Weights of a small GPT-style language model, trained from scratch on English Wikipedia.
Size: 15 layers, 6 heads of 64 (3 for keys and values), MLP 1280 SwiGLU, vocabulary 2832, 31M parameters.
Each number is 128 + 32 x the weight over its row's rms, rounded and kept within 0 to 255. Layers, rows and columns count from 0. The size above them is the row's rms in percent of the matrix's.

# layer 8 attention query, 384x384, rms 0.0244, rows 37-43,100-106, columns 0-63
size [ 32  48  41  42  51  51  39  17  17  28  23  25  31  37]
[[125 173 169 118 142 102 129 129 112  91 154 110 151 141 122 163 134 151 220 154 100 113 113 122 134 127 110 160  72  82 118  85 196 130 179 171 148 115 122  74 151  96 126  76 175 116  84 145 142 149 159 167 139 125 127 159 116 134 114  99 100 115 122 142]
 [ 98 115 168 124  67 161 130  83 110  72 178  84 137 127 143 126 105  99 157 119 153 139  99  67 123 188  53  90 161 142 130 118 133 154 172 162 117 104 165 150 144  94 128 107 111 124  58 168  82 126  72 148 160  64 174  93 180 122 107  93  59 100  80 168]
 [144 135  53 130 125  93 143 142 131 176  72 167  97 163 110 126 148 131 126 133 107 141 120 177 153  69 150 159 127  96 106  99 132  72 110 122 156 137 142  95  83 128 130 137 118 127 205  85 149 159 186 143 104 166  74 143  70 147 185 116 170 121 202 132]
 [159 142  64  89 113 112 124 164 141 166  93 151  89 136  90 153 137 164 131 137 154 148 160 121 113  89 159 171 139 132 161 136 153 103 113  91 145 160 146  92  86 170 115 126 137  98 191  93 116 144 173 133 107 162  68 151  75 156 164 155 167 111 178 127]
 [187 126  90  80 130  97 179 148 147 133  75 137  91 109 119 143 128 139 132 132 123 138 164 142 114 112 121 176 128 132 116 120 137 125 119 105 165 171  96 123 130 129  95 120 106  86 229  90  86 145 133 136 142 124 112 133 111 145 155 129 169 102 201 139]
 [125 145 135 146 158 205 111 132 138 119 162 118 148 123 128 116 141 113  72 115 138 154 112 121 147 117 143  80 120 150 184 117 134 137 133 146  88  92 143 113 143 139 128 194 152 194  99 126 152 110 156 135  79 115 107 138 138 136 124 148 119 168  48 104]
 [104 136 189 200 161 149 151  78 115 103 170 163 144 146 118 156 132 113 119 133 125  97  47 128 158 125 127  94 122 137 168 114 118 105 128 151 123 104  93 106 181 117 146 174 163 146  76 106 161  99  87 132 131 107 146 105 171 118 110 151 134 161  85 141]
 [155 116 142 107 149  46 133 103 163 112 122 109 149  78 114 114 104 160 136  68 167  96 134 133 134  98 124 130 145 156 112 143 130 136 152 118 120 111 117  97 126 166 163 136  64 106 107 171 156 173 111  90 123 147 199 141 140  90 106 134 148 124  66  93]
 [118 130 116 110 157  98 145 110 134 145 181  66 143 112 141 200 159 135 159 165 127 115 231  69 138 136  63 145 114 134 180  85 139 124 154 127 160 153  90  79 134 128 122 114 187  80  90 141 114 174 119 146 136 134 108 103 132 151 141  45 144 170 148 165]
 [117 160 152 161 107 139 116  87 123  84 181  80 139 113 109 112 136  76 156 148 145 116 103 121 146 165 120  92 134 157 151 130  52 125 164 162 110 120 154 119 165  99 113 144 141 115 100 141  82 136 137 168 109  91 174 107 154 108  68  80 110 123  92 166]
 [101 132  79  93 100 114 170 173 138 129  81 131 149 116 118 123 130  92 147 140 133 137 129  58  99 144  68 122 164  97 133 155 156 112 147 125 144 136 165 130  76 136 144 116 167  93 102 123 158 164 114 166 151 130  78 134 109  91 141 170 122  50 132 159]
 [121 115  46  95  50 105 165 180 167 129 111 152 183 119 120 170 127 131 165 130 133 120 172  85  89 154  76 148 142 150 170 133 117 141 146 171 105 148 150  86 139 138 141  78 199  83  90 139 124 152  88 165 156 105 101 124 120 118 127 161  88 113 121 119]
 [121 125 156 146  64 165 170 160 139  82 147 134 161 131 164 115 117 112 160 130 144 116 107  90  90 186  58 108 147 179 121 172 134 176 130 157 117 157 124 106 149  76 175 118 199 110 130 188 115 126  92 139 155 119 151 135 160 116  99 187 100  65 140 133]
 [124 134 141 108 142 181 115 110 117 163  98 116  71 135  96 126 163 148  97 133  84 160 176 152 148  61 136 158 134 136 159  97 152 116 131  78 121 125 177 138 113 150 126 170 100 112 152  63 141  98 180 119  56 150 106 163  93 160 152 148 144 203 114 140]]
# layer 8 attention key, 192x384, rms 0.0306, rows 36-42, columns 0-63
size [ 24  23  33  29  33  41  36]
[[143 161 106 138 147 127 115 151 151 126 141 169 129 121 103 141 104 149 138 202  75 143 171 107 111  92 185 146 133 133 141 101  82 156 116  99 114 133 153 112  96 132 143  98 148  58 151 129 148 125 134 132 132 169  91 145 188  91  93 119  73 200 164 190]
 [ 95  80 143  54 122 157 121 204 185 158  98 111 131 160 162 114 113  80  92 134 110 151 130 131 112 158 103 127 149 181 132 141 133 152 146 142 141 134 163 139 164 197 204 109 155 110 118 141 158 123 132 151 118  74 158  90  93  71 121 148 109 186 104  77]
 [103 117  95  80 170 139 151  52 172 155 110 155 159 169 125 118 140 177 136 115 114  82 147 161 101 207 170 173  82 134 172 150 147  85 121 115 137  82 114 136 142 174 212 142 151  98 102 135 136 150 118 137 119 128 121 118 161 126 142 135 122 156 166 196]
 [181  82 182 182 108 131 102 146 132 134 180 175 103  96 113 150 156 113  45 103 171 178 118 121 140  62 167  66 129  90 118 153  67 158 128 149 133 157 174  96 112  73 125 152 117 177 153  96 116  95  80  86 139 149 142 160  97 115 165 129  92 143 118 116]
 [163 133 112 193 102 133 165 133 107 160 178 194 115 122  96 103 130 186 118 145 119 129  97 164 149 116 191 110  95 122 137 147  89 118 144 147 142 145 145  97 107  86 146 104  81 162 195  83  98 105  97  58 168 118 150  86 123 165 178 120 124 146 160 169]
 [168 172 129 152  89 109 161 110  88 153 131 142 110 111 138  96  87 138 181 174  75  80 123 188  84 222 149 133  97 131 185 121 142 114 128  93 143  76  98  46 116  96 134 177 153  64 133 161 138 154 100  84 122 140 112 124 197 164 141 114 123 124 143 191]
 [175 130 137 122 121 144  90 213 139 133 204 170 107 148 106 135 156 136  97  91 200 156 134 104 153  56 101  95 190 101  87 117  82 150 147 174 164 205 142 192 122 105 113 122 120 176 148 101 127 136 127 198 161 130 150 140  75 104 137 142 167 107 134  49]]